Weights of a small GPT-style language model, trained from scratch on English Wikipedia.
Architecture: rotary positions, no biases in attention or MLP, tied embeddings.
Training: 226M tokens, 6888 steps.
Each number is 128 + 32 x the weight over its row's rms, rounded and kept within 0 to 255. Layers, rows and columns count from 0. Numbers have three digits each. The size before them is the row's rms in percent of the matrix's.

# layer 6 MLP up, 512x128, rms 0.0587, rows 249-274, columns 0-127
096:123078182122097159153196118124156151151059093124140148087119112085124122095031155193177133136101181074096167131135157174166130094173146093111130161181131130108105108157103087153092070127158164091150073114121162116189176139154105147096132157137150138144144146151141141123160186153120189154147062087120106086155143160164117124142103120138130061139095103131148132145160133173127156100156
086:123154090133083119098102142109191150125095163154105132097136081105090142144152162102076149124159177164072150157180068152077137150106090133125111129052126120149135150158141132066134090109139140130126128151155165133076143101068076143160111144070154133040160089097103118096099128078151106144164109178141150145086107114152086127115111182094152169127169122136231097146108165137122110101155
116:090130124084165125115129170126130157134162100101125146102095183111133056087114136112172143114109118058130094139163145176106202104171108115101185154110182134153148169158092091089091150091125148112155138121150132100164126099103125123118090160197140146070146203091140082142142127126117096099134123153135096106093090176097084167139107061163125070134129090053135138104104195144078154114149
096:178109088089110142150066188172135183139140143135151084109109149136153142079152166066128082098166174138131107133072135123161147137189156121148156116108144091158127133121159179146100171081084141125111116115092156153128072139120117074144090139135175109092087105125164163216135160102151172114158122180115098155107177124119159152131165133115094111194099147106130101129135156171172184049106
085:096075126098144085124096130064180112202174156070089144139096169134128110128106092168144169131169132092136127084147142119156133176173073104104139139103111162113139197198132124140158156142148104138160176073130123120116088158133167160086140071113136095132081128136133145146093110135159122141253174137093095114108142150154110147112157187104131121109129161115149097134129122054093119148169
083:112109117121176120057174064139139155179079155103093050169135090170079111117124110095165149109071084134101108096118113151154100074200149094134155090134153095134072100107157132151138107146137159135120134133201168169128123120148102082093108113144111139116127081088184139141113154117145162151140102152123175080108138071097149138116119104148116136095123107129124105196120156059135115031115
096:069083118151082092143123124147102142143072184132154123089177140131080179066117116125135166137131097142143102110148089159089149142123152129111140102135092158120096148193091087174133076114064117103139096123063115122124053140058158137156167103196192091105172143100143117121086119092038113173118159126143140075138168148157152138126074128112117140098112134116102073126136146115129094084154
119:136130086122127100111093167098190109191163082136170124074132087111141131109073108112151109115084106152142105148125132130141091059171114120131140145154135165121139114176100101048146078125155090127126123071110122113137080142088139146138088123164129167130106152047104100189150143149092087120154176096174114079150093095102077135173130161110081109081147096100129138214071148127088098104158
094:206136136125131160162139127163159159193141134111168114162065133142092145155086065174176111094104097020085107097138070133174100138155135104128162116103077080147124104156161170096119178153115137105150167147111102137132098083116087153116157098145141147129127091110115123149133192112193065090137079134135140131149084093129078163121172189158113125129101150085092140117126123098116086146107
114:141129088174154101122105112101155130123104129100142058117133114126145132168102112044168141108065180150117182121148080114203098077157147160149098125198154135074117146129122157134127117146133146152138120141089060059161189117131122104110069146092113127119162106123177154116116134116105110214156077063141146145154185138070099130139111128154092125139118156073157151110104141144146122107057
087:128119098164155101141145114147146131188100126161141119141143128156159107133108114164153093134126163127148085117159097111155133091141138077139203130168131169143083143125162075113173161178170112130191148083131155093160166101107132156155113040147082095186160098145167092145123131094122123180182102206150084121077167134144135171158161160129144125131095116136217174048109161130137116142098
099:125135128166104126120115121151122112110112175134156107130177100087125075148108097155149147123189113163146188110168120100140205115131099190152174168122146113128125126211163171156133170121159134144150075114080164110114182117099064140175119149101152205116169172090090101138098172138151141158170163174068143063112128093135166141153135139097181089083157160155096115164081148113124110143110
115:131079115112150153105087085143195131121114134100151126178104143063138138141105114131179160093108106157115112147097113177161119149175085132194137047094161122137162124205168166093122103122157141108160144117113125090146184130140052139140099101158110109127161114120146131129151131091097081170186163172171117116113112086113090153169115090129138088126074143102152154162132168169167182051084
097:173128178128100123127127095101104114155121121139094114126128110104125121170164184109137109150129098115170196152131151181100145089121143079146103089130146194115129127116194156105170098106144125155181121110090152181138148038178170077126125127216087106109126147109154131125125167109107148125176094105167086110092113057160154178143096099120136161168071183105072125149126129202098139139130
115:169074089087110091130098147120104117104162078115106124151101128141142095116116132120128189109173126130075160167112119237070145171133142147144093111093147188073186146152100180092134126103122148114084126120143110132101145112071146137181080090179184168140171134100135131145193165161130124160145144133083094069150106137101112115193124104126149086100119115089173155184112114160129154087120
089:144115134185106084162159180144098160149128179096117120166149177113188092071099095119109115174124113139066126073152103177158145119101163150086103121067180134134122116147145125066114152076189101117140120153111129105115106162100133110114108092122152162127205075121145047124091148093108108220103166162138137132126184122124113126156194110103159155115187154108165139133101131090112132152135
121:136131098151119150112123175106099109177142137189160111150166120082094073118070086102130189096132153069102160174160161203123144123107092186145092132122145115085166131163116066135121118060160078110139077124105139080081106047130151111151097129146149153140140069094089116123172134120153095156130153104071136084084083119098085116197087088131114124114156091101144137130113136152096103144112
079:127150137078125199176116161089139153187149159205142152116165163132173090142111099121130141148117109165171126109046173144171126129130202047145141101158135152137149131125161113132186144162156142074107131118158085104112082091168076117133145071060070104066182160141161164140149131107091170098161095126149145142140113094107132142110135120154113147136090128099101154111079114097119168165143
107:149087108172160164091106095110161151116140137126162138148147126098116149090104147113127109095110203092191174129117119109058162054129098154176137114095109146151122113152180106153176125167167110170169132076076141141114180082133163099147100144149165136100160092060130159136192192119074155173163059138131163087115116110090114125126132148139062122116129133107199134148186141117141152108140
091:205138159138069136186081183089182105097157096128151088090150168104140084159111189169121131152070173106154126129119155092118118057164123145158166163160150114118130102141117101162154160130137103127157149115132141085094139118134069127118120074146156072173140158112048099127109115133068153086112152082135176141115211122104112127117118154125174101095100114109093173086100160151145154134090
092:211073125066105120127131115164082119149108143093128114158145173103156159131108059119183156111145147086162163114097105097119110094112111134089199111123135118121107085145137143143094213132096139145038067084112178135176165145138087148134114108089126160141180121123174096153166123133111189111183142089122101100159160118097133113097137141052141127136146151164144129083118157142177130075112
113:187095140180169156154101153111107130149113139117166164069133190125106120125109161105107122133161107139101175117133124105105189159103106097188162112160156183133092136166129138068176174156148123153130128068100083120069160087154187136168115150163177115154146108079090099149111178114160123139113177123179209121111138159124141130124107194156160114114123207132169132174096127146083149115097
091:128161141155115147176081148102083038142140126121148109139147075123143034084130117111104141070135133145112162154108142124177201114090150136154130163157087098160145136126124117159124138086120143155172113102149153131101092055169107154092153088113121172138169126192082113165097155161078147114162128129098127102068201084095062084122084106153107114123179138155098128167097129170105135121136
105:163125065161081121136084103092149089163103190079145100152173109096160138058102160134126164160091086134133148142122119164179108112133166116163095079182114186112050144114138128143141101072181179130099144111111143114151164146124138124182126096120135134167123108045115102155068122100168171103150147127162104078144164115124137120093146162095147114108109159061127206158172111128155131106142
086:164110135147148192147100107101184092112082122134144112116125115129156094125171130097100105078104091120134129164126067081114128126168187151213130167135129146171108180117126121102126132163160103137055157131138119126110169057159091092143094132082111150107104119124111129161146140117199186084135107125145073163107211046092157134112113066113094120104146128081124092126085173158121092098126
087:139118098165132186125080086113081136146107133174084134163097020166148078131151129162098089124129134087122133181172148104141095142144129202113175101139119124124146138173085092111122192141101078157112156134127118102112183148111119083139157146200153123121129168111168189105222157095072183123125148110158170111125100130140112099111136082128113138113169167127137120097072139181132128124123
# layer 6 MLP down (transposed), 512x128, rms 0.0589, rows 249-273, columns 0-127
102:167194100108148115126121134079081129115147159172136125166187117190149147127183068113087129163115059163160107115113073125087117148075135143094128128127149161160155155088162135118149190112106076184167129112131136109070107121098135088162146087121097177105088135115115150080101069133122078099110175137118124172141112138056124146196115127137161187116161093139109134130086139108129084127056
099:114095158160195158133142161170083147092146101105143111117119184111147129110071124140151098123078087037193138105139121129144132092142123127173168158140136169071167147100054147167141156146115117121115120081130138149169137108189192107116160100172083120177150150118119160163170103146105142076122115131166151120158163130134203140107130057127109094136092155102041125107096094126139136173154
097:132104154130139141180094162125113126110182172131152134159110093137178124116108104130136106090142176082136162107173096151154122161157085152097112121124096138100163117173054192148136133177152133065118097102184162157150126117180162175104128120158134127098189127153122148166108127072097099136175121134124102132172114080076078099115114101139146046141176158096093092140045141103115139044115
099:141156108160077106122181073155107134142123069127137169138147089109102148183138112168096137132128079096131173154153129143045070083101102103133112106124145157105142110138140127070151052199175106120156138156206084125059114102122112136079134151134125112147195140126114049069160105134144116116162124086120175136161051105139136132107113149167119110109086136155114152113117130115082109168092
102:182216097168144142120159144180149163091112082171144125172179101116113143140130203075095121164118120165095154125103148145109148078070177157148094104072157072154154100072134144082077167110148143110122106153118122159124128112124124116207138204142149129142187125122129101096112142132114149108049091112160142140108126102124151108136086099124108125086102042145093141108122102157134116150089
102:123122112074062133171098157110117128093152093126155182092127161045140150124154119121108142153201183154154155132101162110083119187076145178109139161151114138118132130137096113108158147129126132151134162168046124086158106119095176181165151094121149113115099139138108091124147090130110114128138098148124070165116101179210112132125139144079092116166114143105160190121108091203143164201150
110:183178099114171163078096141122187104127142085148044143135071107103205114154162144159106101128137112148101158136128143080137072111097153125175144148067166107141149114105131152085071167148194097156121130143167139120076166102176108133104048147110088120110074102152140152109138124111165144135152079140098134156133082107118127122107181136197140099148176162112116170091116098110118176157111
108:117112155150145158134118090159103120160083147088106152156143089084133107151095151075106049079123130107090167143147112100118080123153077086109133148081144076176162090156097073123124147153158110156099151152127142122092176126092147120111096072109120141073133080111191151142152140091183173080074135079152135123180087130099142150074139152140108136110115193179087155068117162110147186091134
099:113113138112122072082113131112119082052156126169072133106192142106148101100122211049054125167186118197132157132144177151120148126107081141097104123152122120120104168154119129142136105116169112152092116079171157095099179140097137082193108166120111095093147116116137099089107096141065140132127120112131152137100090155124171140159093079104124110054140147164199138151114100132133135098163
081:115130071145178112078206122157183121139114069131165103136177163101089137116110192196139069089082144157094106146114117132164129118106108164134099161092144122123146090125157165118124137132110095112150137118130092156087173090140094179140171132180129071160090055120160125079151110045065102090124181111105110103137098133152167118119113049156113152132081141143134101164127142113095117137141
105:169149132089084173099171138095133148122151188118086129127111094071145141156138104122153173163117091128082140068111150147137123181128160161090116062098147131081140101185121171119063086090091145154051135166104079162112124173136098115103113149105176120101101129109100191143118128136127163109099162089116170150206092107177145098107065095133123076126098124120075073168157127107155142126116
091:147054107157104132150088160166070095119134114117202142134081137147114145132095170123093109092078144087129104102101138182113049096109136092181108087117079101060130143074099092105113094080069165122127128146163087119118111107162154104108070154170151105141136078112114160143184131130152116154075139128165173114149132158108133155105130096153164130133080103101173170125168192188146165128127
090:126069132075158117119121058136106077169094111155128081165201108089193112133162110148119174076122136118106135148144134188157160141117105173148096088089131061142131123100112150138148077148118141133147088124134057162162125140124127119188131195137121105161159150141160118149135080143065102198116129094143147117131105080185082155166142152143159113130089099169148147079091185111128083096098
103:159149089181198122165149133181139133117100129066155126138146156158125106088128087170187138091098126143108076152152147109128141139141143155170185191108106119143116109133092075148101155137145164099057162126153135094145107232090109099124093122095169130166099078157067109093153128129113068157111148172099173090173154165117110118084141109177134112100179087173160113132141166086139123126122
116:189102124095073106133100115122116168087134101138093107193168158142123102090102150048127146153142125123117131158154149207092132165130132147117081161114181180088170173148104144103145107166189159118113137116095135152168111165097100089159077102191151155168174139116147060131195178138135094148125164131132157074143091126126100140149097122158156117072130185139096174153150114109156165099091
097:118120112079197131111156106110157125147080114137135114125112079135103174136187119075125171118141097111135122164098139124107134087110127079123106110192079139117147180164109104201143098141092115076135110113163158148138155089163093113136162147124087052108071206125110146077177158108130153048096071073117121140124076113147138114098087115189109127128080144150135149100167069155115145110088
115:170159104157129116155091112123112145083134079133137092176145106104084149154123161099083164122124147097102152112166169173130174083164122134182111161099140132137191080103116101151112155124136140059148124085078091149071106071119166076155085076160158179149147084110071102090153121102146097158089151070127197111145113101110093142119117193167131106125155136132121157218154118122117107152089
090:128107135134173071092132084159078096074090116054118109099090162096076168156121133126090119105099143121098143131158105107089150148124068124124151138148128106066112062134097125107084131086039140196150078112082168107128156148112164186124141185170156121175093083098137134108114143158197063158091135141132094119153157176112114121132103164125167132102143142153141101119181145164115087107110
090:123132150170151110136151140122106077179181131173149139115156111162139138164169188109082098115179151184158137133135168135100090105099142132108139157165108130076130116119071125140101158077029097156109072135168128170125127111102140116166145085177137105148113136111157145122151052143095158096151117110120075137180109090171111088100145086182081088067134149145156147173158076143149168161181
096:055097064100192173094178086126075162126151165122116177121099119144082173129198079143130047086145079133124110132091110150142142190134138100127109100125126145178147144111106146092104142147092109156092104142142125153121087151157166145128100179108084157076123086102175128123131071170155116143154113153131043130181060133151127145103167122099081143157140133156161099148140110117101147118166
104:085138186168152153114115093124142172086128129175115177114088113154106083111156170120071150064148071160084082088184176155129139114153142113112059162185132110167149189126097113094104097148166155117163181162147119115078100137130130114135144156117130108121105132107075079114119138144156077129073126145144172139135116117172096140178102092184094141136101120107123114121105191141074124217152
105:082155115148154140098121134108097133101132166106092122133176147102123198125123137096178120161085159151115155190151167153145128134083106134115098095157107108227160152137034123160134150166092100098155153141117104100101115077076123093142098186205154159073088097119165140133091171097139123114102138132129146110063149167137128119178143125159104089111076074130135196091151135134128169114162
107:162138145151127128090169112157131202151143125110118158136109203096078209122128178137139149197083126107183124096189131126110078121118136081072135115149163135085091104077170122124149105135125123114113118209132130161130111193116132135164087146144133087137103126087178135087152097079145118141108164129171154121130052176134186168124160193110077171154080136123123113116147137089136114150150
085:085090152070111095157190158127056135157121096127138128126102154132153157113132087148187145105117168086107067109111100103109127073137066202115170104156113147187175116184114160095142111127140141099159133116177163144143093105111143192075131149183163115095104121075170147158154077117084138145081126124191068127147201125126132128144096111109118094117111110137134120160087169099123147097086
093:075196117121123083131185164162147146136163112093121096130137142117093187154106137129113144149135171143104133067106138111097133148080050091061130115142116118116169082226109130177128121103088130117158113112104126073125070187095153122092130129139155115111118149144154127160126076143071123180147103165108208108124079193108109104137174129124134123114136123201133185120154097083148161119135